config.toml
num_hidden_layers = 15
num_attention_heads = 3
norm_place = "pre"
qk_norm = false
init = "normal"
init_std_qkv = 0.0315
init_std_down = 0.00288
learning_rate = 0.00523
schedule = "wsd"
decay_fraction = 0.55
max_seq_len = 1024
Each number is 50 + 10 x the weight over its row's rms, rounded and kept within 0 to 99. Layers, rows and columns count from 0. The size before them is the row's rms in percent of the matrix's.

# up: layer 11 MLP up, 1536x384, rms 0.0533, rows 134-202, columns 192-239
# down: layer 11 MLP down (transposed), 1536x384, rms 0.0377, rows 134-202, columns 192-239
up134 102:44 53 54 41 47 57 42 32 50 33 45 46 77 46 50 41 31 45 42 49 47 59 45 47 28 36 59 55 34 54 49 68 61 54 49 50 56 49 46 48 52 49 60 48 45 55 40 48
down134 101:42 52 39 32 48 42 51 64 55 47 59 53 48 58 29 58 57 47 42 51 71 51 46 37 52 55 59 56 27 63 39 56 40 48 45 44 46 53 60 55 37 56 51 65 50 38 71 52
up135 100:55 53 29 61 42 53 45 42 57 37 55 51 44 56 70 42 52 39 66 51 48 32 55 46 45 52 53 67 57 44 43 61 56 66 38 38 62 44 53 34 45 63 44 54 27 62 53 58
down135 096:46 56 26 45 35 76 59 47 53 39 47 41 51 50 64 48 67 50 62 53 44 39 51 56 37 59 49 88 52 51 56 45 59 65 59 42 42 53 46 38 56 46 48 50 49 53 49 62
up136 094:57 56 58 56 34 52 55 69 32 54 37 50 44 56 55 74 42 56 44 61 41 53 62 52 49 48 63 43 50 56 52 55 56 40 46 53 51 35 61 52 48 43 63 43 39 54 51 50
down136 091:59 32 52 41 58 55 47 54 53 38 44 60 49 49 46 49 47 57 53 54 48 69 60 51 40 65 35 27 46 54 52 51 44 47 44 58 43 55 46 22 59 37 39 51 55 39 43 55
up137 094:35 66 76 51 44 57 39 45 68 48 31 42 33 60 42 35 57 43 58 56 38 54 54 50 47 50 73 65 61 40 59 58 50 54 50 54 57 46 46 38 54 49 42 45 52 45 55 48
down137 096:43 60 54 77 38 54 51 50 52 52 54 65 54 49 60 33 40 53 48 49 62 38 43 55 48 43 40 70 41 59 50 46 64 43 58 64 45 47 56 53 41 57 57 57 57 39 64 46
up138 101:51 49 33 49 55 74 31 59 34 53 48 51 44 55 58 55 43 47 25 42 50 42 65 37 66 41 55 41 62 70 52 48 50 52 55 53 58 59 52 37 64 48 70 50 39 49 51 61
down138 097:38 59 70 41 45 35 44 54 61 35 45 52 40 54 60 44 58 41 50 46 42 38 54 48 42 53 59 45 39 62 44 45 46 50 66 43 43 69 48 40 63 44 56 49 45 61 45 49
up139 103:68 44 49 45 51 59 50 60 50 65 39 65 37 39 60 42 44 72 38 50 62 57 42 50 34 65 27 15 56 59 50 45 65 42 59 43 48 29 50 53 78 61 47 50 46 45 46 56
down139 092:56 55 58 61 65 57 53 51 34 61 68 53 55 43 38 61 42 48 60 42 54 48 56 49 45 49 36 13 58 35 45 49 46 53 60 40 61 47 58 47 52 47 34 49 55 48 48 43
up140 093:51 29 46 50 51 43 62 59 67 60 25 64 44 56 44 53 41 36 44 65 46 53 52 39 47 49 53 63 57 49 52 45 48 42 52 58 47 45 28 45 37 46 56 47 36 70 38 61
down140 089:47 45 51 49 29 65 44 67 41 55 63 36 55 50 47 57 35 60 69 56 33 48 78 59 53 36 57 60 42 61 62 42 58 31 38 48 49 53 54 52 57 46 37 43 51 48 49 51
up141 103:74 46 50 52 45 52 51 51 56 44 39 52 59 47 47 28 59 48 57 35 42 51 35 43 72 56 59 33 41 50 27 35 40 44 49 47 55 44 48 45 64 53 36 50 59 62 65 56
down141 101:32 41 37 57 65 50 71 61 39 56 69 47 35 35 51 51 44 49 42 52 52 41 56 40 56 52 40 43 44 62 53 39 52 66 50 57 52 41 69 50 44 38 48 55 47 41 46 53
up142 099:41 48 66 42 29 54 53 59 34 54 31 46 47 58 58 48 55 39 58 32 59 28 57 48 50 63 54 44 50 56 66 38 58 31 50 63 54 49 43 40 48 48 43 39 62 57 59 59
down142 096:41 48 53 50 44 48 46 62 59 59 44 54 44 51 61 77 50 53 49 36 49 55 52 56 38 39 58 73 64 54 45 69 49 49 56 53 69 46 59 68 46 45 68 54 55 52 36 51
up143 091:59 39 59 61 46 59 56 37 61 52 51 53 58 62 46 61 50 64 42 52 52 57 33 61 53 54 50 78 64 52 54 47 54 64 46 57 29 56 62 45 45 42 49 50 47 58 37 82
down143 093:51 57 48 56 55 42 42 57 62 55 35 48 54 52 39 67 43 37 49 60 35 42 41 48 32 37 41 68 55 37 42 52 45 55 55 30 52 57 50 44 51 58 53 40 43 33 46 39
up144 106:51 59 60 50 32 65 52 35 60 44 43 60 49 52 37 52 59 41 56 38 29 52 52 58 54 55 63 54 48 60 73 55 58 61 48 67 40 43 56 41 56 64 57 47 35 51 43 56
down144 099:32 52 45 50 67 56 37 42 47 27 54 61 49 38 59 63 46 67 45 45 53 58 60 42 67 59 54 49 55 48 63 32 44 46 67 48 31 45 48 63 44 34 48 52 53 46 59 60
up145 106:59 54 53 38 46 42 53 54 57 36 45 24 55 59 46 49 33 63 58 58 55 44 61 56 40 44 45 52 51 47 31 60 44 65 53 44 58 37 58 55 51 52 40 39 35 42 65 65
down145 123:44 44 38 60 50 52 45 46 64 57 40 55 53 52 48 56 61 56 43 42 49 63 57 40 39 58 57 23 49 46 38 55 56 54 55 56 47 49 54 48 45 61 53 31 39 35 58 42
up146 113:47 79 50 63 53 43 56 64 60 50 56 66 48 48 49 42 57 45 50 45 37 47 26 49 57 54 61 55 48 48 36 64 29 47 63 60 43 61 53 62 58 77 58 69 54 67 58 66
down146 119:42 55 57 61 56 27 82 45 45 51 41 56 46 70 44 29 70 36 50 60 49 47 54 65 60 38 46 58 56 59 50 34 52 55 44 50 47 51 55 51 49 57 56 43 42 39 55 58
up147 094:62 48 54 58 34 47 28 44 63 46 49 51 62 79 60 70 51 46 29 51 40 55 48 44 67 46 68 58 46 39 49 52 64 53 54 36 52 61 40 46 43 43 49 54 50 59 54 44
down147 103:52 38 44 45 50 39 60 59 47 36 55 44 40 45 46 39 44 60 40 48 52 40 72 53 48 67 60 62 44 57 56 46 46 60 26 53 46 49 65 59 39 44 41 65 38 34 52 57
up148 102:59 24 45 59 50 44 32 59 39 46 59 60 64 50 52 26 38 69 60 54 56 33 49 34 47 48 42 36 49 44 47 40 49 67 45 56 52 37 51 64 38 53 58 53 31 54 70 39
down148 097:53 40 47 71 49 64 45 65 48 57 40 49 61 39 46 56 68 64 41 46 66 60 59 43 54 42 43 53 58 48 48 77 50 82 57 57 54 49 32 55 50 39 40 39 42 48 57 56
up149 098:34 58 48 44 58 58 41 44 43 46 58 53 50 53 52 49 84 52 45 29 53 61 48 41 54 38 35 51 38 48 48 59 52 36 48 49 49 65 51 44 53 43 54 50 36 48 30 50
down149 106:48 49 54 47 55 34 44 66 25 42 49 39 45 69 41 51 51 47 39 51 35 65 37 54 68 50 53 61 56 46 60 65 50 61 54 70 49 62 54 53 45 47 53 46 50 30 35 54
up150 097:55 48 43 46 43 63 58 45 67 65 47 56 46 62 43 41 54 67 79 55 42 31 24 62 45 42 43 57 65 50 54 64 48 49 50 51 43 40 49 53 46 57 49 34 56 55 40 53
down150 096:49 57 54 51 48 51 64 56 35 31 43 47 54 30 59 49 50 36 52 45 68 35 56 57 40 53 57 42 60 60 60 56 54 63 48 45 49 52 64 35 67 42 48 49 32 57 61 38
up151 103:50 61 58 53 25 45 40 54 43 23 50 50 52 34 52 34 45 50 41 41 45 49 41 45 37 37 41 67 42 64 61 60 46 55 61 49 46 40 50 58 46 49 35 55 46 29 46 43
down151 109:52 40 41 43 47 45 51 47 43 65 55 58 54 52 62 46 54 48 49 59 59 47 55 54 65 64 52 60 71 54 34 41 41 51 55 54 49 61 49 33 46 47 32 61 56 30 48 60
up152 098:40 49 48 59 51 44 41 45 44 44 43 57 55 50 58 56 55 55 45 52 39 51 67 45 58 44 54 41 54 36 50 63 54 37 61 44 52 49 45 45 43 64 60 75 44 50 56 72
down152 090:55 52 46 55 66 49 44 35 56 37 38 44 52 61 60 52 46 36 40 38 57 57 58 56 45 54 58 52 52 43 57 43 33 58 66 53 68 47 44 52 44 46 53 55 57 69 54 58
up153 101:52 50 29 42 58 57 62 44 41 49 64 47 49 42 58 41 47 33 31 54 46 39 57 41 57 58 42 35 59 50 34 50 35 56 38 41 52 41 52 53 40 41 64 66 45 26 59 42
down153 103:51 49 52 36 62 49 36 27 48 42 46 63 69 36 44 42 45 40 61 47 68 47 56 53 41 51 54 70 38 51 43 58 37 40 48 52 58 58 42 46 60 60 46 54 50 70 45 55
up154 100:61 61 64 46 59 51 74 57 35 56 41 63 50 60 42 59 47 56 45 66 35 65 55 60 24 38 63 48 47 49 37 39 58 63 53 65 62 55 61 51 36 50 69 38 59 53 48 55
down154 093:44 47 60 45 55 38 58 32 51 57 57 56 48 43 46 52 63 63 32 49 35 68 37 59 55 50 55 43 61 49 32 58 47 49 46 54 52 43 53 61 54 60 39 46 62 76 44 30
up155 116:65 42 32 51 55 54 47 48 38 40 44 34 52 68 42 49 36 69 53 59 58 47 33 64 54 37 53 40 50 38 48 46 43 52 60 40 48 54 48 61 33 57 45 58 59 41 57 58
down155 111:46 40 46 22 54 47 42 43 56 36 59 43 58 43 37 66 55 64 52 64 37 45 47 54 60 40 56 09 63 52 64 49 57 39 43 57 38 62 61 43 43 45 45 73 62 50 37 44
up156 118:61 62 41 52 46 39 67 47 43 45 53 54 55 51 49 55 61 41 51 48 67 30 47 49 55 45 59 62 46 48 48 44 62 38 54 40 41 53 43 45 56 49 53 48 54 64 39 50
down156 105:25 64 45 53 45 55 52 32 50 42 31 54 63 60 51 44 53 45 39 59 51 39 63 40 43 38 64 47 61 33 40 33 62 56 63 41 48 40 43 50 56 70 46 54 56 48 65 60
up157 099:54 45 46 50 47 38 57 32 61 40 47 58 50 48 42 49 37 45 44 47 60 47 46 58 53 47 51 52 54 42 70 43 72 55 46 47 48 64 54 44 35 51 65 53 40 48 33 69
down157 107:38 41 37 41 44 63 44 42 57 46 58 55 30 53 68 55 41 40 48 38 43 55 65 39 54 44 53 48 66 65 42 61 45 43 61 63 46 37 62 45 56 44 35 62 56 50 61 73
up158 093:62 41 33 55 55 58 59 44 49 51 60 46 26 49 44 63 64 37 46 30 50 33 50 45 75 63 49 57 50 69 52 54 50 44 34 40 42 49 40 51 52 53 46 47 53 47 40 38
down158 100:61 46 66 60 51 50 49 60 52 46 35 68 51 45 39 61 27 41 55 57 67 52 67 52 43 54 66 64 49 52 47 44 40 64 52 61 39 66 39 55 25 53 32 51 58 59 61 32
up159 089:31 57 58 48 52 59 31 53 37 43 56 46 72 62 50 69 58 49 46 50 33 55 58 39 35 36 48 24 38 66 57 58 48 48 60 49 50 46 53 33 56 51 42 50 45 65 45 35
down159 092:62 53 38 36 34 45 62 56 64 50 52 44 39 48 49 58 74 48 62 50 30 52 43 43 50 56 53 99 48 43 50 39 57 49 44 57 60 62 73 66 47 40 63 40 33 74 50 63
up160 098:55 63 66 51 67 39 31 45 45 72 49 45 56 46 57 67 58 42 63 43 36 44 39 50 61 50 48 71 57 49 61 60 56 54 58 53 59 55 54 51 63 39 49 46 48 50 55 35
down160 095:40 55 59 55 52 50 33 52 45 45 46 55 50 62 67 51 51 47 57 59 52 46 60 47 52 37 46 68 44 50 52 51 68 50 49 49 32 47 31 49 50 57 46 42 39 46 63 75
up161 095:45 45 73 56 56 43 45 28 51 46 64 52 40 63 53 39 52 64 54 36 52 50 33 60 73 55 58 51 54 51 39 69 66 44 78 60 61 41 54 51 53 46 66 40 59 40 67 53
down161 099:51 47 42 63 38 54 47 68 56 49 26 54 57 52 53 69 68 43 53 45 44 64 42 54 40 49 45 55 45 45 61 61 49 55 52 45 53 61 59 68 50 65 48 30 54 46 65 42
up162 086:56 46 56 55 47 56 54 49 40 61 53 43 49 37 55 29 46 30 46 54 62 38 42 33 49 51 56 37 27 68 55 46 51 59 49 50 61 37 44 65 36 44 47 45 44 45 40 51
down162 102:45 45 57 43 54 38 56 52 50 46 56 47 42 60 52 49 56 47 53 48 52 67 41 49 59 37 42 95 37 62 67 55 62 57 52 47 43 62 53 59 60 22 49 50 35 68 43 59
up163 095:65 63 64 62 54 46 44 52 46 55 38 50 37 66 54 39 51 65 58 39 56 63 44 59 46 60 48 52 53 54 41 63 66 68 46 40 37 43 62 53 51 40 65 46 87 60 43 55
down163 095:53 63 44 43 49 43 35 48 50 45 60 55 55 53 56 48 69 57 47 59 37 48 31 47 64 65 48 84 57 49 54 43 35 36 30 46 57 42 34 44 48 52 56 58 52 51 51 50
up164 100:45 57 39 65 49 50 53 54 34 62 59 60 53 39 26 39 49 39 55 58 33 45 64 55 59 39 51 43 34 65 66 76 42 46 56 43 52 55 59 46 54 56 62 46 53 54 38 44
down164 097:60 60 51 45 54 45 54 39 62 49 45 44 56 55 56 49 57 55 34 52 41 51 38 47 72 47 48 61 58 64 35 46 56 47 43 49 56 53 55 50 49 63 48 31 54 64 72 48
up165 097:47 58 38 43 36 51 51 63 54 36 49 45 51 48 44 61 54 52 73 50 43 46 68 31 66 46 61 52 63 64 40 55 51 65 56 51 29 51 42 39 43 54 72 39 32 41 46 41
down165 099:50 54 43 49 41 44 51 58 55 53 52 30 49 57 33 36 62 58 45 55 46 53 57 48 78 46 47 61 52 57 57 43 49 29 46 55 58 43 65 36 51 59 61 53 37 49 55 48
up166 101:45 37 44 58 40 38 45 51 54 53 49 39 67 43 47 51 46 47 48 49 30 64 45 51 44 55 40 73 37 41 53 52 59 47 74 40 40 60 56 50 57 37 37 57 35 63 51 47
down166 095:46 63 29 66 44 39 54 51 53 50 37 66 50 45 62 54 57 43 50 58 52 38 59 48 53 46 37 25 48 28 56 55 53 50 47 50 51 55 50 46 55 45 47 53 43 61 34 45
up167 094:33 57 65 55 36 59 54 43 53 46 57 59 66 43 52 43 40 43 52 48 61 32 45 43 56 58 46 70 35 56 49 54 39 45 46 52 55 59 56 41 47 46 55 69 53 57 38 44
down167 093:53 56 30 43 19 55 38 73 63 49 41 31 59 68 35 27 58 55 55 41 31 62 55 61 52 56 43 82 59 36 47 55 61 49 61 52 57 60 60 58 51 51 65 49 65 34 52 54
up168 105:57 46 59 42 51 38 35 56 45 52 51 51 54 52 59 42 53 58 45 42 59 38 38 49 53 51 50 67 50 38 51 41 31 61 60 44 42 48 40 49 28 50 50 45 26 42 37 60
down168 106:40 58 46 49 51 63 45 40 61 46 33 62 55 51 59 40 47 62 43 43 55 43 55 63 54 55 39 71 35 52 43 43 56 62 59 32 44 50 47 68 48 58 25 47 35 45 33 55
up169 102:43 54 47 56 52 58 53 57 43 44 51 57 53 24 50 45 50 43 61 59 54 64 43 54 35 55 59 51 53 49 53 52 55 39 51 35 42 73 42 48 30 52 43 57 60 41 53 55
down169 094:42 41 37 47 50 53 56 45 55 53 51 62 63 48 65 36 41 39 54 34 38 53 50 59 39 58 35 54 26 50 48 33 47 41 41 55 38 44 41 47 52 36 43 62 54 52 33 52
up170 093:54 54 43 53 42 50 46 59 43 66 47 50 50 44 54 43 44 60 66 46 44 51 36 63 59 62 48 43 52 58 44 53 63 50 46 38 52 65 33 68 40 49 67 61 55 53 51 52
down170 099:46 56 39 52 63 44 54 50 35 58 38 40 59 48 54 29 30 50 55 34 42 51 56 34 55 39 42 64 76 57 28 49 51 60 52 51 56 30 58 54 46 55 41 49 26 52 60 63
up171 106:54 49 53 61 40 53 48 53 43 66 36 42 57 56 57 40 47 40 45 48 60 32 53 62 57 59 56 49 67 54 21 51 52 46 53 34 40 57 53 61 54 52 46 44 53 63 63 30
down171 105:36 41 39 38 67 24 45 47 23 42 44 50 57 61 30 49 47 43 56 45 63 52 54 49 49 62 43 31 50 31 54 18 45 38 44 70 40 42 66 42 48 64 51 65 52 44 57 49
up172 119:35 50 54 46 54 56 54 60 64 51 68 34 45 45 60 51 62 55 49 52 48 52 63 50 37 48 38 53 63 46 49 65 61 37 54 59 29 52 58 51 56 67 56 68 45 41 51 61
down172 113:61 58 51 62 32 50 64 40 35 74 49 43 55 56 44 42 35 41 59 46 64 39 59 33 53 40 45 79 50 58 46 45 53 69 48 55 43 45 39 43 63 53 59 49 52 35 43 71
up173 103:51 28 42 51 50 50 66 41 40 50 55 60 53 54 38 37 44 54 58 29 33 47 62 51 40 50 35 48 49 45 52 42 53 33 35 49 55 51 47 71 34 31 52 67 36 49 42 61
down173 104:57 38 38 40 49 51 52 47 53 40 58 51 57 48 54 44 66 56 55 48 60 54 58 58 53 59 48 32 55 52 49 42 42 65 45 53 37 56 48 57 53 45 58 49 57 32 64 67
up174 105:54 59 66 58 45 60 57 52 46 72 54 58 42 47 50 55 40 48 49 49 37 49 40 48 38 41 61 49 47 35 56 61 62 48 55 60 31 48 57 66 59 45 65 48 77 57 45 55
down174 098:49 58 63 52 49 61 45 37 43 47 46 39 64 62 34 30 57 46 34 47 45 41 47 47 30 30 46 24 42 50 33 63 54 42 58 45 65 39 53 48 49 40 39 39 51 48 35 42
up175 098:30 47 52 43 54 37 61 52 32 51 33 62 41 58 54 52 49 64 35 50 56 50 54 61 50 35 40 44 39 47 49 48 60 44 62 46 44 42 52 57 53 40 47 55 46 51 60 56
down175 096:44 36 51 45 41 35 38 44 46 46 52 43 46 41 45 68 51 54 38 41 36 48 40 53 56 53 47 43 54 50 75 56 57 62 65 64 49 53 48 55 63 58 67 50 52 52 54 65
up176 107:54 27 41 57 55 36 52 44 48 60 54 65 47 44 53 38 46 44 43 55 56 59 48 55 41 32 40 85 43 46 53 55 26 53 27 37 58 53 43 72 60 69 54 58 68 62 41 62
down176 102:68 46 58 53 60 36 53 48 48 48 60 60 61 56 58 52 54 61 50 50 54 46 44 35 48 50 56 51 21 42 58 60 57 63 41 54 48 44 47 51 51 31 52 55 34 71 43 57
up177 099:56 64 41 52 40 51 46 53 45 57 56 44 51 45 50 33 44 70 56 37 36 40 52 38 43 41 57 45 65 52 53 38 27 44 56 40 63 47 53 52 37 34 59 50 66 45 51 42
down177 103:49 42 40 46 67 34 62 49 52 59 30 50 52 65 52 58 56 49 64 53 40 55 30 44 48 44 55 70 50 45 64 38 66 47 50 64 54 62 54 57 16 37 69 43 39 54 52 49
up178 109:62 48 46 63 52 54 34 38 41 49 49 78 56 45 50 60 40 44 51 48 51 58 43 41 56 41 46 66 39 64 39 50 60 54 33 65 55 44 48 45 59 47 39 45 49 52 67 44
down178 108:43 30 50 62 56 49 41 58 49 64 55 39 46 52 40 58 39 59 43 71 41 39 62 38 53 46 43 49 37 50 61 48 65 39 47 54 41 72 55 33 75 39 40 43 47 46 50 43
up179 106:54 40 38 68 57 59 42 68 38 55 54 36 64 28 52 53 60 45 54 46 48 43 36 51 48 57 63 61 39 48 57 58 55 42 43 39 55 34 62 59 50 16 47 31 42 57 58 59
down179 096:27 57 49 38 58 76 46 38 34 46 40 67 56 46 37 66 62 55 52 55 52 35 65 59 50 64 44 38 41 64 40 52 49 61 40 56 59 40 60 55 46 67 55 49 53 58 56 40
up180 101:52 49 47 51 46 53 36 71 63 56 63 33 46 52 61 42 44 47 42 58 45 49 25 53 33 60 72 53 48 53 43 39 43 47 44 57 51 39 62 50 36 49 55 54 59 60 51 63
down180 100:53 42 54 57 39 45 35 49 43 53 52 50 56 66 48 48 55 45 51 58 53 50 57 81 44 48 59 62 62 61 44 45 56 40 66 41 36 50 38 48 38 74 43 40 66 41 66 45
up181 104:55 34 51 48 41 44 40 43 61 49 48 39 58 40 64 46 66 39 63 48 44 54 41 35 38 40 45 61 66 64 54 56 49 41 52 43 56 47 47 75 60 62 50 35 47 55 58 36
down181 109:34 40 53 43 53 40 59 51 59 56 49 61 60 41 56 59 55 30 59 45 58 38 25 51 59 62 60 58 59 51 57 60 57 53 56 46 55 58 50 29 52 51 63 53 59 43 57 39
up182 107:44 44 39 60 37 60 47 56 40 40 42 30 40 46 59 36 53 42 44 48 40 47 51 55 62 45 44 47 53 54 31 62 55 54 36 46 49 43 32 71 53 60 53 45 40 47 31 61
down182 124:31 32 66 48 40 66 66 51 59 52 43 52 28 54 48 47 64 49 57 65 49 48 48 59 59 52 31 94 47 57 50 30 56 51 54 47 56 42 50 49 42 74 49 48 44 44 57 60
up183 102:37 36 54 51 54 58 64 50 54 48 38 56 55 56 63 45 52 30 54 70 47 50 53 39 50 42 49 51 58 33 67 54 34 49 52 47 59 45 57 50 42 55 43 43 54 46 53 45
down183 100:40 42 39 52 54 43 61 54 73 57 45 46 34 57 36 49 57 40 70 52 66 54 44 63 46 51 65 66 39 56 44 44 38 39 66 54 40 34 36 52 51 42 57 44 48 57 47 34
up184 103:45 44 49 50 51 53 46 37 33 46 61 47 58 41 40 43 48 40 42 48 56 43 36 42 34 57 49 53 50 48 44 57 30 49 60 55 52 60 68 26 37 44 56 61 57 58 39 39
down184 100:57 39 53 64 47 48 56 62 58 67 44 32 43 56 54 31 46 45 61 49 44 52 43 37 48 46 75 67 65 54 55 58 51 53 64 46 68 59 67 47 45 42 68 43 52 49 57 53
up185 108:54 41 47 43 58 49 49 49 63 61 51 49 55 45 55 38 59 49 47 53 47 60 54 61 44 51 60 40 59 57 54 51 46 41 53 44 56 47 50 46 50 60 44 45 32 49 45 32
down185 102:43 43 29 29 49 52 46 36 49 52 47 52 76 50 61 46 53 43 45 45 58 47 61 66 51 54 52 23 63 36 49 42 49 52 62 43 49 54 44 37 65 39 60 46 48 55 56 52
up186 094:55 62 53 30 37 52 60 54 57 83 49 57 33 62 25 32 61 41 67 59 47 28 62 70 55 38 65 46 57 34 50 50 51 40 48 38 72 43 57 39 66 55 55 35 49 60 42 52
down186 101:45 53 65 57 49 54 49 64 55 39 53 51 58 59 46 72 62 43 61 63 56 53 46 56 42 46 25 61 43 77 46 36 37 54 50 45 43 57 62 40 56 39 36 65 58 45 58 31
up187 095:59 62 29 53 53 65 54 53 52 35 64 55 56 62 49 32 41 49 51 52 51 47 41 53 60 65 45 51 66 46 59 57 50 47 23 43 58 47 58 36 48 37 46 55 61 48 53 53
down187 094:27 51 51 50 62 31 44 70 23 55 52 52 62 50 46 49 48 45 49 75 62 39 57 57 51 43 39 81 46 67 56 47 40 49 42 48 47 49 29 71 63 55 39 56 39 43 32 52
up188 100:42 31 48 34 63 51 51 38 65 64 55 53 55 46 62 62 45 47 59 52 35 65 48 52 42 40 65 45 65 35 57 54 48 43 31 55 65 48 63 37 56 50 55 45 51 55 57 48
down188 101:48 51 46 58 57 40 52 29 52 46 61 71 54 46 58 46 61 67 52 44 39 59 44 44 54 41 63 48 56 64 57 45 53 38 44 47 47 42 67 46 46 46 38 56 50 33 42 46
up189 092:48 52 65 55 44 51 50 62 60 60 59 58 37 52 37 40 40 60 64 54 43 71 44 49 53 39 44 59 30 68 50 41 61 29 52 46 47 57 51 55 50 56 63 68 53 36 52 69
down189 092:63 49 28 56 61 50 49 50 72 51 71 57 58 64 48 39 51 55 27 59 43 43 52 50 48 57 38 47 54 45 54 51 64 50 42 61 54 37 40 58 48 47 58 56 34 37 48 59
up190 094:55 60 29 46 53 67 67 32 57 53 48 62 36 55 49 47 67 42 45 40 57 52 39 49 48 46 52 34 61 48 51 56 52 37 61 24 25 47 42 33 57 41 57 51 52 57 61 38
down190 092:53 52 59 32 56 45 64 48 60 62 45 40 55 44 64 33 41 37 72 68 46 43 61 37 53 35 58 66 52 41 54 45 43 41 46 32 42 60 35 52 58 68 24 48 57 51 47 36
up191 104:44 50 44 66 56 59 43 62 49 47 41 51 52 44 45 39 45 44 49 64 45 22 46 38 43 52 34 67 42 48 50 54 45 49 57 67 46 45 66 62 43 48 65 65 80 71 51 52
down191 100:50 44 53 59 66 37 58 43 70 53 41 59 56 61 62 51 50 50 48 41 44 42 52 38 57 54 65 57 51 34 54 47 48 40 69 50 47 42 20 60 44 49 49 58 71 49 46 54
up192 101:47 45 44 48 44 50 39 44 27 45 38 52 42 61 53 33 41 36 66 52 42 46 56 65 43 50 38 40 61 62 43 23 50 59 37 56 55 42 42 48 52 54 54 40 49 60 55 35
down192 098:48 52 55 35 43 40 54 40 48 54 53 47 51 51 60 48 54 59 45 63 48 29 64 54 47 52 26 83 31 55 55 45 43 39 47 45 48 76 47 65 39 61 57 44 46 51 57 52
up193 099:48 44 32 60 44 49 42 41 46 46 53 47 40 49 30 45 47 61 62 50 49 57 44 52 30 50 45 36 57 39 42 45 42 56 34 45 35 29 58 47 56 62 61 61 41 50 61 60
down193 098:34 53 43 51 46 51 52 37 59 37 52 47 54 42 29 75 50 29 50 39 49 33 38 51 52 61 56 62 63 37 43 46 51 36 52 60 53 36 67 41 47 56 21 53 59 52 60 37
up194 104:60 45 59 52 40 38 45 36 42 58 33 39 45 57 45 36 35 47 51 61 56 62 56 48 68 52 57 65 52 47 49 54 62 39 45 45 59 54 36 56 44 32 61 60 36 64 40 59
down194 098:53 50 54 58 52 57 57 43 43 48 49 49 43 43 49 47 47 42 58 55 42 43 34 49 61 58 59 46 59 46 42 62 47 55 40 52 34 68 50 56 59 58 71 51 50 44 63 58
up195 095:45 58 53 42 31 53 48 45 35 58 40 55 28 58 49 50 39 61 54 46 49 71 53 47 67 37 59 58 33 46 48 35 46 46 58 45 23 51 65 60 39 39 56 47 41 52 58 57
down195 100:55 54 46 62 52 48 65 37 32 38 44 38 40 50 62 51 74 33 39 40 56 57 44 35 47 44 42 71 60 51 64 34 54 49 57 37 50 51 43 45 44 48 63 25 54 57 63 49
up196 112:44 39 64 58 46 75 35 43 60 47 45 60 29 43 27 66 38 51 55 45 45 52 41 47 56 48 54 41 72 61 50 41 54 53 36 59 60 38 48 62 40 58 43 54 58 57 39 39
down196 101:44 51 49 50 44 61 29 50 46 50 52 52 57 68 29 56 54 48 45 51 47 44 53 46 62 62 38 75 32 41 54 67 52 54 48 61 35 40 56 59 66 39 48 40 63 50 46 37
up197 106:51 61 41 50 38 55 43 60 49 38 45 37 48 75 54 49 42 45 34 51 47 63 68 67 42 46 58 67 64 54 60 57 50 60 34 44 43 69 46 58 28 50 52 54 37 60 62 50
down197 105:49 65 41 37 56 73 53 40 40 43 56 55 60 50 68 59 60 52 42 37 46 53 45 51 22 50 55 29 64 68 38 57 45 50 51 31 60 45 31 69 46 46 62 42 49 49 51 35
up198 100:61 61 53 57 43 28 49 62 51 56 56 46 59 43 53 61 46 42 61 53 61 51 42 49 54 35 53 54 56 61 50 46 57 28 38 55 47 41 48 41 54 54 53 55 67 34 18 53
down198 110:52 51 38 61 66 52 60 56 67 31 42 51 42 57 46 61 49 52 65 58 55 64 34 40 43 47 49 63 37 53 54 61 41 50 48 45 59 54 49 50 48 63 59 44 45 35 37 59
up199 090:45 53 66 47 62 49 68 47 62 43 45 54 43 49 76 41 43 39 57 54 62 53 40 46 54 47 51 46 54 59 61 56 67 43 60 54 52 39 43 56 44 54 69 45 53 47 46 40
down199 107:52 62 54 40 55 59 50 50 57 51 60 35 62 51 55 37 49 65 36 32 62 39 39 38 76 51 59 67 52 50 58 44 47 34 55 53 56 59 26 64 55 56 28 53 53 32 52 63
up200 105:55 45 59 54 40 54 46 62 54 43 41 53 44 64 57 31 53 52 65 33 49 65 53 50 50 65 30 52 64 41 50 55 50 64 57 33 55 58 45 57 63 39 55 42 58 48 54 63
down200 095:63 39 34 51 55 43 62 49 45 68 64 55 56 68 66 54 51 33 49 40 61 61 49 43 49 36 36 35 51 43 61 59 62 53 60 62 58 41 39 37 42 69 38 45 60 45 45 61
up201 098:41 60 52 39 38 46 40 46 54 58 60 49 54 43 39 46 43 45 43 43 32 59 48 45 49 55 57 46 26 61 39 56 45 53 79 42 43 52 42 55 59 49 41 56 60 54 74 56
down201 099:41 38 56 49 49 36 48 51 58 69 48 37 52 51 49 65 43 38 53 77 51 40 65 44 32 40 63 59 54 37 58 57 51 43 46 48 52 57 37 70 45 44 52 44 53 68 42 67
up202 108:52 60 42 46 57 45 53 46 58 62 44 39 57 43 21 36 49 59 65 51 68 52 44 39 33 44 48 32 48 58 50 66 51 52 42 41 37 55 65 68 54 47 50 52 47 47 36 60
down202 100:57 51 53 46 50 40 27 44 42 55 52 58 56 55 43 34 44 47 52 64 59 42 57 38 73 52 52 66 54 36 38 42 56 51 56 50 63 43 49 62 52 59 52 46 52 59 56 53